config.yaml
d_mlp: 1280
norm_eps: 1e-05
rope_base: 32400.0
qk_norm: true
final_lr_fraction: 0.0
Each number is 128 + 24 x the weight over its row's rms, rounded and kept within 0 to 255. Layers, rows and columns count from 0. Numbers have three digits each. The size before them is the row's rms in percent of the matrix's.

# down: layer 7 MLP down (transposed), 1280x160, rms 0.179, rows 114-263, columns 40-79
# up: layer 7 MLP up, 1280x160, rms 0.192, rows 115-264, columns 40-79
down114 116:124151098159137154104121122135128104138125126106109087110137133101192163116123149135149115125112099166146176127122143102
up115 119:138133143114127113112155122114156076124102124177125122130139116103177120109136133150159174150139141116128094130139100113
down115 125:129134127140139173098121147165138151151123147133067094124130108124127138109122159103140106121148128105107157124154138165
up116 131:157117100097163113119165121119103147122148148137097144125106129144092130143139120137143151129116132140116125098148112169
down116 132:133146105101137105116151105133171127139176159113085120091133102100119130117160071153128094133116114108163100129107142195
up117 114:122103090145143118076120135127147106091119145134159110134129185140139137113135120085151181119139151153154102114128142153
down117 122:134125152170131129130109155143152112126100109124159122120123102107099145113143078150109175098115108107132096171124130119
up118 119:114092138143118111106121114152121129098075153147134185133128136151139127160125118095130122131135135137098141122090114118
down118 117:108156085137120120137130126087131105101131156061166145131110096130132083079115101117100117115096158167104116182172142125
up119 027:084137097109156076113160093143153114125130151133081156155129151137129119116086089127118149171134163114123106093108129134
down119 024:131116126141105156161122115158171148123123155135149127108154135105148142125104135150121130100136138135114162190119075142
up120 104:125129126120127060092148123087142105140160176125136131140090123173130114101119100132155152160093194149161134104133158175
down120 102:132097133136095114145153132140132131172102123135106132148130135141121134124150123135140143140099132155179156175126121115
up121 018:103128148096179074094176092106123114145109156146111130138120176157125129162101109107174133116117138107115116108112154150
down121 010:158152082143103080144118114122143121099114136133150110094170123121129106145103130101164148105097136140157121128136127074
up122 113:153107119128165121105148130117120108156143143115113143114185125110099145121127148107123143114097154115134128117121125127
down122 114:113112154094108152147146144165137134168099115132134127111118096093142145140119168108080166112134103092143167140083100140
up123 148:115099132136134120112150104127108118106123133124105123154124178176127097129139119138132135146165123152126128128149165120
down123 131:124108141161099120161133115140114120125125103148146100127131141109150095111171106109156159138140111121147090150150162132
up124 150:076129085135117104119135118096142137166138161132127134159102144122182120140115177110107143150140169123138126129134120096
down124 144:102174103131116108149143139128106077161114168110119129146138093151106128109120182121106104121114090100130147129119117140
up125 090:141130113127138136124132131127113139121152138094111086105148142151163066097130121144126154135118106117111115132153135123
down125 095:095144142198131157107097103140116135130141129128150104119082150107151152096139104172079126125155100090087144165143119129
up126 119:156081131112113124160152111136116108122135161103132139165121111163146084132129130133139120124138123154116109103178113108
down126 116:149142163151144134140150118117117099127103113105185085135077135144168118120134090100114090126135151147133098125112103136
up127 140:112135062121100131121136118163103142122097116106106142146108177136097105123095166136178145125129176153128121134105127128
down127 142:147115133142101122149150120145138154090094161111151180151144147135151095116132117175098144163141138168153146128145116121
up128 023:113094109082139094137137094125112104118124128184122148147121169156128114116107141126156137128125128143151097087108109166
down128 018:099110146120136113153122087180156164142122146169148142115125100095131114098120146152170097103114099165102116133130157114
up129 122:140138121117131115080172113111135092151150111138141115173138103142122143081121116117147188100171153117199138130105143118
down129 120:092150136148164119149155083095105147114092157140170136118130105130132145117119123152109102212148139107095153106144108114
up130 115:150160129100145124118142095095157145127132126120162145135135156144136098081099095089203130165119138116155125111121124114
down130 113:129133119120128150152099136083133083139117152130127138123145147082131187174127105112135155133165159125193176139107110134
up131 127:137100122104132111121136126083171112094125124140154164087147123137098126147096157121155100128097164113086108105088142182
down131 130:128131114185123161107126119190126118123136123080110157110109151100105102151090151130141103162130096150125148091114134088
up132 121:114139108119111106073129109148126131094162133184142173134152142122153151124124154091145133107128143131114107128142135096
down132 123:145118117125110139154088105166141124130100117060127166095112080152119102141080144136183148131140109149119123171087134097
up133 028:155087112108170084069138110095148122145114114125120145136133170191102111106103113131182174130086154123139080101109153118
down133 021:097137114125087146143149162191137153104111130112137093163130137100123170106146124139141122102179119100123171183074138101
up134 026:122112111120143078085178074123146135122130151139112166158130134157113111143122112112135156134142158127120095101088127136
down134 020:148148110144115085141119124134123123176141103147106174110118108088165077170116114143146132131096096124066155159161119094
up135 034:164118110088147107116163114113147116167112117126114120169158153172129112140106115130152127138146135111122109087087143156
down135 037:165144160136154103147083130117123150059130140165147126152099127133152151086158152125124183107119154149114157131111136125
up136 121:162112089105136108088121122147173128135111121155132152165100141185147131111144086118100122170118146131153125094153132117
down136 126:174110071148138138137088113145131080138110193151194139109151129135151122123087091116086108143133087157118119108130142135
up137 043:120109101103128073066142117126173093125133144103127179169148137164104133102072118127132159143121139106125104107110144130
down137 042:149155107156100118158136114114116114147120090112117085070151093148149162114119124112080132148132083102138127195137146150
up138 147:102097087112145131111175117100105137100133132124133107140147179184137117148135145095153121165150126104143117132162120146
down138 142:140150109124115126150116071181105118108142131097122146080132111167165098132143141100126118122114132170135168124097158148
up139 117:153108104116145105124127117116129144125155190115099134164159143135120089128125099129143128143088172160161089112148125118
down139 121:170096121144156132152119138098162119096161124162113085152117144165122126100139089158121111136093134165127138115144136133
up140 149:125084115109196112159156106071128096156103126122160126146111158162140106135098158149116154140138145139092091131139157154
down140 147:155161113113132149107108095124141131094134121109122131157126111122153104123097147116168087137127121133180126126150127126
up141 116:111106127120199130100115130162090094075118113151121088100144140117126093094103132135130125113108147120121161075114144131
down141 124:174095113127122133114161147134124146162118095173143080105140121121141136159137127127105098193130094140142123131123140136
up142 025:123092094114139085098151109093158114145133167101121176131117166154127131082079122149133173101115165140131115108079135138
down142 019:145137128159094152172129118117104107103098120146134128145128133128160125081103146111141137082127113103128132129104121178
up143 031:121095096104154085090173105111121142155100138122145165115136129146108135097097121104147138126115145115158085104099164136
down143 033:150129086152102171158116170161155084109130102177128147112105155122117179161102097127108160101139127114058112134093118103
up144 146:113125135114067066126136108141134131093102170159061166163115145167135122136135148130141134147107146151163094084155163120
down144 146:137152138106156143098149122165099154097147113098159108122129139119108123124153156151163110106150097124099100105130136124
up145 145:122133121121123103127154089119139087134090173144157155142117134126161129165144151123126117130162128159118125115128177124
down145 145:162130102142118102109119137108138125173094082132093115201100141103146145176117140115179118107145147105130136143162112102
up146 018:114089112111136079099150078093141109143124118137127173147153151177116126132084145112140145134134161092151102099090142136
down146 009:131120150153130141133120116170137134094109136117085143141109082137160132154168150185138167088171144118137130118166130121
up147 115:146154116117160123110117137111127158094108138141126136165132159177097099103100118142161154091139151156123125104139176088
down147 117:131117138130146155126131178120119122126126098163147084113138145121107105161148147099126119175163089116090108136115119173
up148 107:105157095108137119114135112128149147111155135158143114104187136106135109168135128141102175119105153144133112138140144160
down148 114:112148134118102138124109159136152158105153129119183094098141155121139140132100127163093141164102184137133115127167132148
up149 151:131132129091131112128116140101142153112116162102128144111146140118134120062104115069138133106116148149146098099085156144
down149 137:105065163151146126160077113128143119098146138179115121105178130140116127124179137098105142173141102129111131118143128108
up150 103:139158137114143093141115108125138106146147107137084118186119103113131108148121128081127166167127094153140113071167124133
down150 109:136095094181111119115096124129150170141143159112108123129100078121086161156144112128102100124113097103155142111131115081
up151 138:131085103123142084081178122143109151130137107143129169150121154126166124083130126108150151151110159142106162119127121136
down151 134:129122135161074160095149109156123109161148123130139086145139125123125141146152128128151166200131083151130143160124107131
up152 022:111120080083149075080194081111117091148144146139133171128131136139126105138101143113148153113132186115144107085123155147
down152 013:106106091168091160130122101151162169124106154156132104093133088096147112098108155123159116146077124171141131116120147147
up153 035:120080094096147096110176079077156104118129154121124142136163156128117118134098106122157142125114127122142116100112166147
down153 034:136121107147118069126118154086119112118095119143087107085147117129097144133156119140098125142116122131156157155094078150
up154 106:189141158115122102084152138118087095144182140160095131080124126141126137095145097131124131171109135139123145107124171130
down154 116:103084131157111147157126105151114111145143156156136157114144091123171116076124071158108086148149158137161150111164107102
up155 134:103127050107162104106146131144105125111157133106127126151119107127109112140101167141134121135127128157161098104160146115
down155 138:109166116111164166139123121145103132104136089140172141065118128143129131166147156165154100079104122127152128113135118152
up156 024:094131111098157075127161102122117119108129148149115140124137187148098142138086107116151162140122143120161128122129118128
down156 018:125117130137098155104087115160120172136172144134120157141132189080114121143147101151151136140124164089161126096115123138
up157 132:146114148119149112119117129085157149104117168134112140102152123152098144130120154140132143120059136155084124132139132150
down157 132:135165117121133118135133129143184138159124147149131129113089112124171120105145133127082107141120137097149144107121120101
up158 122:173131117126117125080129106090123110138100128121140182138184180127131092099122110100133182135124127131099143125143109106
down158 125:092110149116152099136129151105119097090142160130160093125087115175144113141131104124119160164125110069119106098134104123
up159 120:142136103075125131114134093082140161170111152149133144104164120118146130085130143103117130127147151120113099129097099180
down159 105:102138137159147147151127119146154067147095099111108165099125117165108145164101116129151104109127127151152151134149129130
up160 120:123136144107129129111117089113106147112144123139105186121113108188127123113122129141176143161147085129102078106133110152
down160 126:101148204147128115095120146140128098088140107122130135163112120148155139151125147150179115148140104131145129091137169126
up161 112:173113126112135135099120078123115128142106120170133155145178170154126158146124136116174129130151166138104120103077113116
down161 096:151150116111134109124129201125130158117144125131111147137131092134135117104107111176149096044124127109134131143156166085
up162 019:114113111098145081101181089121126155145126157114130131149117156175137130145078124112148140118133167132137116105114127165
down162 011:161128102135140099108137170123130162142163110127094119120184086107113124110112100150111099147140148122143121136116136123
up163 031:095088125099121088106132089088097116136104155138112124169109152151131156146098094107142169148138115135127115102134120140
down163 026:125115102202126121125143099135117153000133122130131115136127147134124100129130131125137132167135146160158129095111108115
up164 030:124096141100163045107176122113138120136127152109129160150155163163142102096073121114165162113144118144106090038116113126
down164 032:174126106152161121136129119112089166113113105161132058143111147138113120154125137152094115162109106098122099093124140154
up165 026:122109137089145079110161094094150122131120146138101164156153188164124120122127118082133169135149174122151114105110127159
down165 026:141098150134104088150117108137109130157186089120189124118111139149137095125107122142146123129104145120156129105132125156
up166 115:107119151148132106109142114050126156149120119148136147102135112127105098140127125112123168127165145131178107072076167120
down166 123:092114147129176125124111125118069137127167114125099133095092123112101114111140131123136129112144173141109084114120157104
up167 032:146090097090171118073150069117149113157146144110113151126167161147120139137125070122147135147151174129148079100084132141
down167 033:110160122134152116094154132124138161092118116113140123119152113142142140115126093129100066116167095153119097184140174139
up168 023:135103108082148100104174116098085083126116136116112144133149152165139110143103091132127156139132144117091094081113133111
down168 021:087164137116147111154114133123151126115163181185143119094137168104131066117095115097127160130143105148090142113143168103
up169 036:120094121122155073110120078115120136141110157103087167151117151152147128119085124147172124152138145115101126129081157123
down169 029:122122149129144154159120136136092138138138128161110088099115114121149158116105104120113106163114157134141149179138181128
up170 121:152122120102136126141143133115117127124114148116102126162185123115107143157146106113120104172144156150113141120150106137
down170 121:090120152145091106130102140112162099137145150100134149121128152134147123144087119150110097148119086181121135161167094151
up171 136:157112112137152099080128114086131164108117133141124155120130145116109109083149132108116130115090110143133128136087129183
down171 136:151110108105136114132139153163071149135143121156137110110144133097155110159110143103087094091124072127053132137190127162
up172 130:109129139127099115147140149143097137121108119136140140134126098177144071170115136144146139149103167153124125079157121113
down172 130:095153127113118134147116123125131080142186090090140145091083154117145122157169112116096143137148117173148099110106150131
up173 111:130143108114181116084119135130146088109139131133101156142166143147146108095131117099135169111093107137141127131119153123
down173 113:170141165163139139132136114128149139104087098125149106165113129133126115108155140157136106152103129124136081153122133106
up174 029:137114131102142067082149116092146128116128139136118166155114155145114098121082102115159113143137112108168110088116135139
down174 030:107193151126133150090161141124126140155145068098114100140150093111120137143152143133138113083100097100133142146155142090
up175 039:128117128102138111093140091136136099141117148122106134138173180173127102140109136137150158129126131138139124111106127141
down175 038:085142150131131168084125135167119106120125135130122131142107157141100152146133087178108172132151074162116176115132141114
up176 123:098148093116185116134128122140163100142156102113107117161126170120149107149104124104095145137133135128167120085123138100
down176 123:107137138103135137139074155128137132147063143125173116186164116113151121169135170159157156144147134146129106098129087125
up177 127:147081060103141102140158125117167101148116126131108135121126158127124147143112171095164128149131134133138086118130100139
down177 132:093155119156150133133174106134103127105116116140111133139109115137137121144135133103109099119164151115106115172133122189
up178 127:103103116136126055100160125128126107128098163128095106166101104191102136113113133130118135147110184135158125138120153119
down178 119:121157140111151137081125117149096159153056103165109131186122125120137114129143171112112099109145118142095107150113096104
up179 033:119103143095119084136164117111158083127115150114112132152088156170135133115085109111150166140129144111135091084107180154
down179 029:097108114167108115140125159105134107109191134136108118171132126094125125120193107169099117161116164076176118104109138077
up180 022:129096098105163073111148082061129143125137154135100147151152180142141125137069116107171167166131153128137150111132125162
down180 023:094119128118170144109150122155124160095143118122154147114109106114124179117154122105098118135127099129127140134083125116
up181 140:138084143076154109088130116142154157134109101119136115131148120125169116087128111137191195109097153125172118079135126117
down181 134:102109113120108100138127115168131139132109116152159109093098118155134122143146118146093148150095135135149162122148103089
up182 117:122138118114124111111178117131156120172113125123135169120152115147125122109137102138162173114086133148160125126107163113
down182 113:129141126159097113128123138109125089142144106119131100106115110126104131121091117086108127107093112131153112145113119095
up183 026:121108076088151089097149112101155122155149141128130142114141157151151094144099093118181155141101127122125117093071127130
down183 023:162095121106133100173135155144118119108113134134089077139101092114118141153086122145123116136154078114128108094140174140
up184 124:108123150095108115112183117127075136125142097106157195101171138146097113143118174111136114129134133180129129118129127158
down184 121:144119144134154123136154112162114136143116112079140121104135128161101125093155158126125092110107118102146143163101115107
up185 021:124051097108151104109188118137145096160142131120136137120147154148095131110072091118162163121134168134124132107108150130
down185 010:099173161131134093106124152147107134103135118117135120119158087124099088164082098118121104125108097134105143154136157134
up186 020:086106111087162062062153115150163123155109124122129116149101160179103117158123113113179148149143161149116107116138141140
down186 014:118150087169115102152100113121146122111088106195128099092139110135148152087098120138112143139132150127124112118128147132
up187 023:121096096079154094103159085148100085137117132156110136161138166161108152134094102132125151121123192105149109097114153119
down187 016:101143119083067124112130144184112155137102139107114134125131117148125130158109149130092108136152107118112139124161127118
up188 108:138113111112149118120136113162092095109148150106087132139142137117107092079121107155112133096117126130157097114120161122
down188 113:121117187134160133116178100127101082129128139163119144120097101127136144158135166142137124120136108115076106136138090143
up189 144:114163118089121099140146076097135145132113153118126130107110134165134147111140101121132120132094180124136146140154124101
down189 144:139121138135127155113099122150144128120110125154099105143113125058105129139089149083133137158127138119100117134123157137
up190 114:140114113134109095153155131146125089137105111109128106120133143128168142142141123150143154142140130090089146149082114129
down190 118:084135130126106107120142095159160170115115126170122125118112127115168147137101175149125128104167105154129118161122146088
up191 105:137115122117130117145171118120182098120125121105107113148101114147151089193110128126142123152098153167078136166118113161
down191 105:119163121147156165112134139136114143107136129152121131148096103172141157146107101126084118120135146139112141111103116133
up192 031:169085099117139059125145110146141135136110146130129163156137172172123112104088111103177160123117144117143123069114136139
down192 032:109159146134151167105101117147145136158104128127176142144056120156110104141117108147142123132156117057105118170159167128
up193 110:139129131110094121081131111144104096107096175097162148156136167123132105117105107145154149118100194121132131151122105182
down193 107:101140120164138158123121107118165174151157127163129128148102105125125161112115129130129104171143063149111104095140123104
up194 131:128120126098128091130138119102163112109108097151135105123114109180159122119120127103117157123094141114148129090120143144
down194 136:136103140152111146104133126134123132146146113083162102184159147112105148100126151167130130138133106134173140124180098113
up195 111:139082154095139123082155126099165159121141128138140140119165116099140156112120089132147206158104104137142126124134140124
down195 116:110165144142153148139140130089136151107123166118103159136104108121108124136124125110115120147137122057152119149163148144
up196 129:084125119095131120114149097124086145139138109111123145129126073186134149101153156134156135152121136146138075074116175124
down196 129:136095132136141125106172107075137171153148105127119144131147122116165143132116164119162145109137132118126131126142173133
up197 117:118162112132131108116118120125148155105126175163102137130097114152163137074124075136121133133140135135112130134089119099
down197 112:108122125128128118132143136139124132070104104108127100119078058154101136134115114126104123116130126137172144128127152145
up198 034:114116110118152085095159081110123144138181135117117129146140169124109134113108132126129145159129154126158116094106138139
down198 033:146151141166128129187146093143130135093122056145122112122141104135126132157109118129134116119105107124133115112102164140
up199 030:107137103104129076106170093131145116134112140145125136168140130152119128115088107109161161126072120143135073104120145160
down199 027:126124151131153118149121115185149109125109139084123068129161080125111123113116112144113113122133111149162127119134109134
up200 126:114095095109132106101148084123097082168103111125135124113137155108127085139105132122120122113142122139115122155114146158
down200 106:106118144096169113128090143118133148142137138142142113133144175138080132168145130106147120112143103148149100107145092123
up201 110:123090103149122037113138127104150170154146160074114148123162157125103077126138139146144107128160118166137108119110159134
down201 117:115148134147125151184111106091144097146116178130066123141137139086123159103125161097118106141189137113106124146125151089
up202 025:094091118110141081102154085124120123126129130121101182128148152145132119102070099092179152138109157137117104083097137139
down202 017:143142151156096103120156174078133099102118112132085143115117092100063140100124139126158087104100130115126128097111119145
up203 125:132079111078133112114128125120123118125086157081089124105129119138082099163148177143140149130080134173160105121135124148
down203 118:069138134122112149141093146098173151126162147133088113107115138115119097118179120099088103119135122138131142127117149176
up204 127:125144111116175099138151082100190086107137115119116141130152119128082119154121112143131122116115184114148110110143132110
down204 126:097124165124138135155129163190142086116166157111170146096139164133155142135110160141105104180147120144094095119133120180
up205 032:132110103118139072073169089148149109118107184166107121143117144167161131113099109091167154170135118112126078081098155126
down205 028:164104109098107107139118125145147196083109130086106128165122149081093174126136116130085132118118097130149125123149103167
up206 097:164143130130109096091144110168123125164078114097159086138143091125199088121123106088143140140101125165167092111129164130
down206 112:153079134176140131114109138135117154118093113116169139125129129131130130140146089149110117129097152105163137161138163139
up207 127:140148097127120089134158117123155110187141101123132103118139109140090126088092109141128113168171126163102123146121126105
down207 131:132115154130132106145127144137109080138147131132157173096117122146139135066154110158086154181183145173121103125137115089
up208 142:158132090067100124130143113082114135140092164132133145121144097134167137109129086108112129117157104128119146100126127128
down208 146:130064146144135131104131159154093136080096137104163118098157116141182108148091106091145118153070118150136108105123128140
up209 117:154097118125117104131144092154114130084116129132153163081117144117114094171129155084135127145133154130150136112117168113
down209 115:134156153159114150088140144149155147118119099106126136092124103159118145097117155156140121106092157145122120131068079107
up210 117:138119110121104104145127109119122098182092143104151122112125158140163117149096128125167149184103136136159097140075182140
down210 121:116127153125096182121111115096154150144147134135134142158138163114131152115111103112134095154120143167149132151165089096
up211 129:171106132123151125153157114158139168121139161098097160099152180135123106158135107141176145149102162153140148093149148114
down211 130:161098101116102133130122086106109122183146120147124131132110172113105091120135154106099146151112150126133121148185121152
up212 032:068094118097159086104146073124137116133111147141103157108131145166144146139080124143140142134136111103124090109127141152
down212 028:100137153152109112168142160113099114125146159150102128133134145131101105107145153159158144139098121152145096143148112091
up213 112:140123097121125092097131140129146138150126127148147116117158129119146118137149109149150167096157155178166147078140146123
down213 120:105106087075152134115139072121162151114134177067122151089102124142178126117121142144162113134156164156171095154097081137
up214 120:177096112084113120107156122125100109163117146154141097149132125136144126138116127149095167156092115120115089150145118123
down214 128:181112156152153083162139108122142150129131104107126143137163176142147128130162119115113121108112130111143139141121169114
up215 114:167157129115148128119117103101136136129135143152119168143135127141110107101148087094136127126118114124138129147131121110
down215 113:068128134120087156114114113120118137061123119152109101182115151123102170104120152088175116132133117131139139172110135117
up216 113:156115106129166082142108099129164157079113125106095110137136105116108135174090138179095093152131125102161120158096150100
down216 126:116117142152079136124155119153132137121130149192129120103137115145144087160149083100108161158128126151133118099093146157
up217 116:158140094069129097141098134141151092102079157117088135127137141160127115137146099102106123173145178113138125142078163103
down217 123:160117132145117154102101143154091085109123103141159142162138143122159134105111144122105139086121135127128107135140124138
up218 028:114110100106149087103168091139136110132104144120128166163143166155139117175074125116132147147105146151149076114089164142
down218 022:147128153128129121117159129105141121115112160165115084128161141118122089114089147066104103162196122107114150130145126104
up219 039:112094107095120088110166102122124121142129132101130155133145159205112105120095129109173184104132116150116122103122159173
down219 044:103112169137158150142101113116125145136139136117069111129138125111186135152144145120118155100175113114110119122095103103
up220 023:140149106102137084119135087096188117146107122139123147159163184152124110132097119150185177144141135133120115105081149115
down220 016:160129107123136115110137126098130107144146135098154096118107111096102125165138102126131110115117123139132140107103155133
up221 112:152141146120090117154127107134124148127139120129098119112102124140123106126129126100155159127126168141137143097160147117
down221 116:118125120111183148116155103115105103118136117131148106125089141140111138145137110082139129101122101086138116136147136163
up222 027:165086104101130093107156088090125121142120151156117164116142144156124116090105124150166199125147138127146109114102142120
down222 022:104129148120147130103141148176158099128116169117086067182118130114096156111147128157116124119157119091168127118126085140
up223 121:155117106122129122110183131133148130117088127133119123093071122143124141118126119128134174130100154120133088116083126138
down223 113:131167154186143122125136164138141143118108104098137160131123141098096156100128147146114104125149149065138117138155124105
up224 114:143120103140131120106110129132129139152096132174115118106118135168169148080105089143128123142117089118103133124128109144
down224 113:145117141069159143130123160123118125133168097109147159111108147105120113137153127102118136120157126108154093151110149138
up225 109:160114131119172127151110131139100129127135110118144171099145151145144155090141112144108142141168136112151101129063122145
down225 096:124122161143110156162143109107116150070094118157169116155130137095127167098135143127116104120131150057075137151118137144
up226 124:171122112102149139112129130135114127125134127116131129128133179171129154095107107134179141134093133136117092106108146113
down226 119:099148157177095132128189105127153158119128104143152146116117143124135171111177121140137171137146091157140131093119089128
up227 034:123090126109132093071150114119090124146137135141120144148126126168135136130117124097151159117117106132129113089093152142
down227 039:094142145078091152093150123130161152106133141127084116137120136156144114119074120141156139184143107116110124102112174127
up228 024:112089109102125079084164086133117098168113143108110116125112151161123116106106119095151152146121176081138101081135174155
down228 015:111113179101129101076117123140114132116143138154133119136115124123112130123158102104117112168121165177096156125136133140
up229 140:144149085134140112160151101085116154171103120131141114160123121099145150143160118124144095135101125120162169114152106139
down229 144:093137110144117128131099137141146130086143125151118071147193123112156138107130133131146154103122115148098079134114130177
up230 129:158135145135110099127139106087124142089170132160081091139127156125127124150122151108131170145088104136138113136138142152
down230 125:140153143151110167134105127174103114144144130114110105214149094090130109117158099117134142132126128136150138139123122118
up231 029:114081124101156115073169098134166138128113148141095164148149145151133120113104140084202122133126167104146133103128164135
down231 030:137129112176134068108122113121139137144101130155079118101109171136132138120135126137104123116142128134158161121138100167
up232 124:085123159071130118136143093077152109095121105175076155127159133148060122179134102127166112149120158158085134113143132136
down232 126:122153156130151142111112175152139138161125066148133155120122127102112108129155132159106112111123123124198095112108121130
up233 026:131076144120171091112151093113170150139134159106092174141150178162107121138116130122163170119147149134125116094112128131
down233 021:157138140129143150129087102140141126147115101104173137120106088138154115100149077143095142121110159144099124152116073115
up234 125:121172141110154117127174095113103109124150131156106100125153105142175119104115136105149147141082115122089147142107093127
down234 129:107106120079154127122097141087120116205106126161138123110132147113139117112155135112131116124109133091164103123148088095
up235 112:126088089112103107125126119145151145132133113088160171159142102116099135083147150120134169094159145167116120150110172155
down235 119:089082109136153108168124124165175148108114120182152105148101121096103097119126119141126126151185110127106124149107110123
up236 031:159132113072145077119162116140165124130144153155107185125150163147103099130109127112157154141117152142155103097100139117
down236 030:176170122163105124137104132117101158116165124092092138097102144136116145171114153137144136116139085130122119140102158128
up237 108:134094124121177137129118141106126128095155133123140176149131147153144123160126150109185165119116134151171147123127104132
down237 108:141153105146151154084132105148153095177115130108145145158105114098149118122136139161116117086107155175113129145117101159
up238 118:109139094124126126114135133097172145103072125166141138154118125137144150103136108096121143105122127151121105105111172097
down238 092:106140127144125144147110136138124143102139147144137119131103120130135153153130139106131116140153096171131110146112137153
up239 106:118110131104145115079140123133110147135134108128143129137150135150058081130134131127131165094154151170109090142130138128
down239 116:132102167125122171124119146154130154111140136150151156137120060104172109122103113154142172100173102120080100199113112135
up240 048:098107100116126079108149116108115118149131147124113146141131149172111114138100121133148142179128152130131109076135155126
down240 047:150112138129145153121147121124140146076133141135123173110158114144136148173123119148104119082120117085108111168095101134
up241 134:082127130111135104134131124135082118141092124109141107118110154118133097175069104078147116129129111121140119120162121172
down241 132:116141106130102070098112125147105139127139094083149142175100148136143109158126117136132116127124147101110131108162130137
up242 031:129112149099123095109173126108167160122108157096109162146135131165131118143092111131155149155131153130132098100078115141
down242 027:138148138160144107108108141144082085173124108112137155105147109145109125102174121154089155099131157125137093106168155104
up243 121:158112143110162100139137117131111150166127115159092145121101167146161105165130119116131120136088131137113116147145114198
down243 121:121117130135107145105153137143128120131137149167159123115116104124155131166093092155107149110106120135136119131162128113
up244 113:091110100118118132099160114132114116150136125137073169140178115153120141126133147128107164101133177153118103143119132122
down244 117:165139144096119152126076144128128113117117119126112101126130129116131113169125144179111106116143124138074126163135098146
up245 119:120109061119122091151142056148127153155078143115172114149160150130131131156112168102144113128128121118133140147130135129
down245 127:088143160119116130117127108188165060139106156090163116151136107110162112141130156139102151110137145085124132181142122126
up246 103:126165102133147126135133115088154147118136157168117138087093118123148148119114122111154156129091113130156113145130106082
down246 108:113150094144159130167099173153164142133083139126139137134101124159124159135133131145126133105121114128122111133069139105
up247 028:119115104082149084075142112135165115152149150122099148155106141186113138131095128148149170113134151107103106090105142133
down247 019:115114139179113142128151194125129156112162121149113097092153150129135158149155124128150075142148102120131121148154102127
up248 126:100131127116087077131140128159146152150130097117152165111139134110143109146134105138175109154159127157111133089124104103
down248 142:126141176113169140158116119140144123103103112103122140171114130063141138147096148104154133129104143112143152110101141136
up249 135:147125133088176123097151115123109089101125122106108134153105143142127125091084139120114096153113105119145130096121121142
down249 134:095149135097146125156159141124111128151134165157127134161097083127153098133101150141105115125138137124177106154120103165
up250 047:119113110084145094146144110088156119121111151099116143137158151144114113116088098124159146143122120146122099094098135140
down250 044:152122156127137109122118124123100133126113113112120135107113112133110124145123163153154161140121138103110143144101125155
up251 123:130138136126133129119138130114114120124161177122121117144130165161099138151135137149102121114134134155113101077087137122
down251 122:142147150123087156155101133152133172101098105129112152086145120123139177165105106128118141117131130118160123057107116096
up252 112:161120098125136124123122111139137122114137164101150142129157139160104108117120115145110104099176090153140100109065104106
down252 119:125095083178087137121145152118138084132148145130145153081123096155115161164103149139083164125144155113141150109128147113
up253 119:123144082107152109122125130115125110153116124150143136136117115142112131143131099100132093113146133134136110162151124152
down253 122:119104126095119130106160145120140164121098089133107091091080119073158168127152148129157106107133119122154090147198118116
up254 131:149101117100126112083139118120185144153085173124096137144117142127144141113147143123140139170158200144097118113093112129
down254 134:147083125147155113113136140111076116138133121104082117167168118141136084116131106151167124134179157142145150124154124166
up255 111:139101148116115125110130119149121131158105168108139101110135142114142113086123123138125154128137154170118084122124114167
down255 113:147126141135130154103135161167111136117135114106141144088090123115169120152145150120107159082088124181125077131125102131
up256 134:133154137110118103130117108109140137079083126169118129137145122118124132111147158135126148129086145137084158122137118108
down256 128:150096105125130128118128082104106114134148167099124146132123133113144155130134083127165108147174119122100168119111116130
up257 120:113165131100141122127108113095131153118140133116112118148119142203076136129105113121125125169072189155115093136108155164
down257 120:166141150144109132136122120149116159137115128140119151177129175111097155140155122141094109100147091126103128154126146181
up258 027:132132108100150091118139102097158127149116160106121159140139138160080109141114113102146140120122126152118109111118139158
down258 024:167152109117145168168118114154124143141131171167092103141118111127136165143096108156087129129150103106129091124095137118
up259 140:154131110106122130058154122142100100135136097141160129096130166126164121151128146106120161132086112131136134118106088165
down259 144:168141161148149131134099111159099140153166176153144102158134150107123124130121144104135158143184151144115127143128098123
up260 111:113124092131112113114102104110147128168160165115142131102120151127108055129079117069142097111167134133159122159115160133
down260 120:120098148104115116144081141092150118100137125124135142130117109159135128097135126174129165113110141135143111146122137159
up261 111:114106134137097121153126120100153122111099150123088103112111109125108095094121160161132192110106125151151134131142154151
down261 117:115112152189112159125124130129151130048140179167135131127087091131116123089173156107145116126116112138111154137136134117
up262 028:143099111087151095096149111108127094144111173109121146124161151158136103148073115112159127105092164115138131100095159140
down262 027:147128135131109109121108146144119116109103176102101142171101151102129124115129087126135176133158169106111107120127132090
up263 126:099123114091177071172108120146149145154124161134168121124100127116138097107121133119135145107115136181126155140110145170
down263 131:095133130102112170186118136061150094113108138116129107127158150108185096138090108161088134126148121171136112123173095126
up264 039:071128144106139080111150093098142129149123136120126140132148165163112102129111102130172146107122132146148124104170159132